Weights of a small transformer language model: untied embeddings.
Each number is 500 + 50 x the weight over its row's rms, rounded and kept within 0 to 999. Layers, rows and columns count from 0. Numbers have three digits each. The size before them is the row's rms in percent of the matrix's.

# layer 9 MLP down (transposed), 512x128, rms 0.0594, rows 503-511, columns 0-127
107:443428559420465545513546471500528501468451491564502473561568542494506556487450549555439485392473543528462539505514512553538537512568480436448505557512522525488541530542459393458588520579513542458502536481479458544384475526511544462508483437500537580485420428567470517515489522625441471384485539486510473479537454377549537512543494490421526380556537397548537545507593448403496448533513
099:465496521543533561526572464498464588460456538524465506510482549558494471465425469439446475481474513620596439504520458467516486602493573468486557612515487539475524425446437493489493562524533548491474439516517479493535586505496467562461534493538442551591527504546499392542539594420590482511480413437518447538538534456545458471505581470530485437643535387484501525427480504560497454434404
102:380430524474560595517510504495554523561567487548471443569458551570419576588556491488461544531519475488502443583529538546440485537626490469516416452547507514409574524532581513457476544487496522510511489458556491516451564408511570544493455521557459539390391519505415560478470536536500450485579519511496487509489578476501507545547467430497554454605509494535589534473545400460560515527543
106:440501433524565501525603481481474475535600497559495513420451616500438494458511433467401416546521536513571591488479554450564499499556492535546467467499502488538582566436462500478419417512427487565513442515488504475482522569488560527450469446494545510492497515514603517533480511510483565531416527430523538535580548459487446445431467454597548565645558442543453448470450472560433451555500
095:463456556504487487525522501508501599457547584514449476523499487570577569522389469486450581497600417566482489568565514481565403503481481463522527514591543544518500508493624523474460501513494529534570463517376553443515450616574466510531470575478490536425562492442516559461577542472529515476573557557503511527433488369495512435442462494422504482493598520506475529498525539453565477426455
097:551484580411440559411378421475552518479452478497509534524477597499433538487509472568468502527453421399490551541372494469429503476468548588523500531499484446572426535501543483485489507497451490477515477447500489492508539499498407500497507451429547536561547599430575419442479421456439543459537497500444508538548446524431515436391493509394440508429464531432537515470570429565479517463513
099:437475469473493477620508539437562483507517552591550491430483491506488590546602537457582475445462488556496514518411477518508550505591592506587462435535557424425490552472541483513529590470450495514518469418515551516519604407454535547475504447503452466603488448504447504568449519390530547520480399438433493458544457521481511579420430523403516499504505479538552504449529582548497510493541
100:521538490536418487477525418539534505456530475530489445516485486502483454580440381470451525515446480512471561418564567512539510483366554533459447510490488589445434529476598460484462416446462511492532487426584442484452612539511546384574464496444484558522487458437579405561505483362497445469500584595452507479511494444539525496484517493505422489461476538433517480556504444557449457468483
103:546432528464562499445531511440543593459535524587588523473508544519540403545482522404552529491514598472526575454513536499429500448574459459564507490556513559553580524463381458432483540462576508576524392486481570493394521440505472428503505468486526516572463484499573443412545352463486508538520505485572438528450446504474555491514506516500497513508449503444537429502467562496486589535412
# layer 9 MLP up, 512x128, rms 0.0595, rows 504-511, columns 0-127
102:483501471455523501485515431426556516515594493487584548553616504515470412523510392509491588405397535458468477497430535470530478591535444587422410452514559503498560474562454499557502537391511575444475429384537502531498502466529482557477490512427480428494511502513481516428473539454451562589509531527469457521523560513522539532535432435482547470458541421473561562502583480604441473516510
103:528469481505483502499477403567522505509583478465392558522476469411434528536473538431497542542504502457540471556555358439547415524493510534470528488452479435508550450481565541478497611481582534478462567535488498490539583437453454509492541470439490543492572499536556556519587508513560514530491525442565578419438531484485539504489429506421401450462539519490582450367487467563610450497431
105:522424521541460555564486530568443558491533423437451496531513470505523519508454488548465518505491493569486475452567444486545450520411497586451554453466524524519520430441388505462535497556501464523487473499511494435468481572458457527506421527463453515569642568501557541538587447507523409504541485405437513463482584509558507580414565504555558522517570541589516486357494543502469627535452
094:455432395509542551462468485444445519476482414529521599543499503497442465554466532473431530415417567523483435506483510516513488526573500498514490496417495481554589414485452503485597503426471498404551470441549430494502621531501505488573515423454617510485439490480444617566481568551469514549442442380464514394459507506414607479498494535519523571503442514521514507476491472499515539449466
097:377489545461476511475466493526513498513561455508442387475433524550473423536457572511487438544566507510486570397419495475599581524499469627548520483452483572542458551519476548463535457505592419489511472457483427491576509425500473592528532462505555503392493531626485528486531501523508505418538425569531494518537490536520568588503428470502459450568468553477499461490451515534573565594511
100:434433499496484556469542465486481509508448487503424545433489506434509500475490496493479452520532470519506530451600463480539410557527534462566531443376419477490464579434471501597557428402390499566467444499472484518617478397573461534521461560427571573414555516603487510540494573490543485483525430450529471580570463527497455516518519463435514484529404524536529468507481421426423483497555
105:490486571521469540565514549486486513422549471509469478564425378604407410439373514411483508565494487487507545548425498522471463491484427581488479518432498539496533507483431476590485585481458520491479536536550456563534484439465476532508515514495521576486556525565551544601549553499478502540490506384507503585563545469542507572507557369453501526470438485547539415400459489464542437467466
098:444475399514434407439423491583480543498498583521413478498474481488451497527501611491530494451525476435470506504482408423556361479444583628528545462387525532475536504509534508552564515561460567509476549514586535521538525556510421454464384487477475446536521502499515508521482453625528563405533575573502473505526459392494509517538481476499537509538489551526459566458521476489486554453508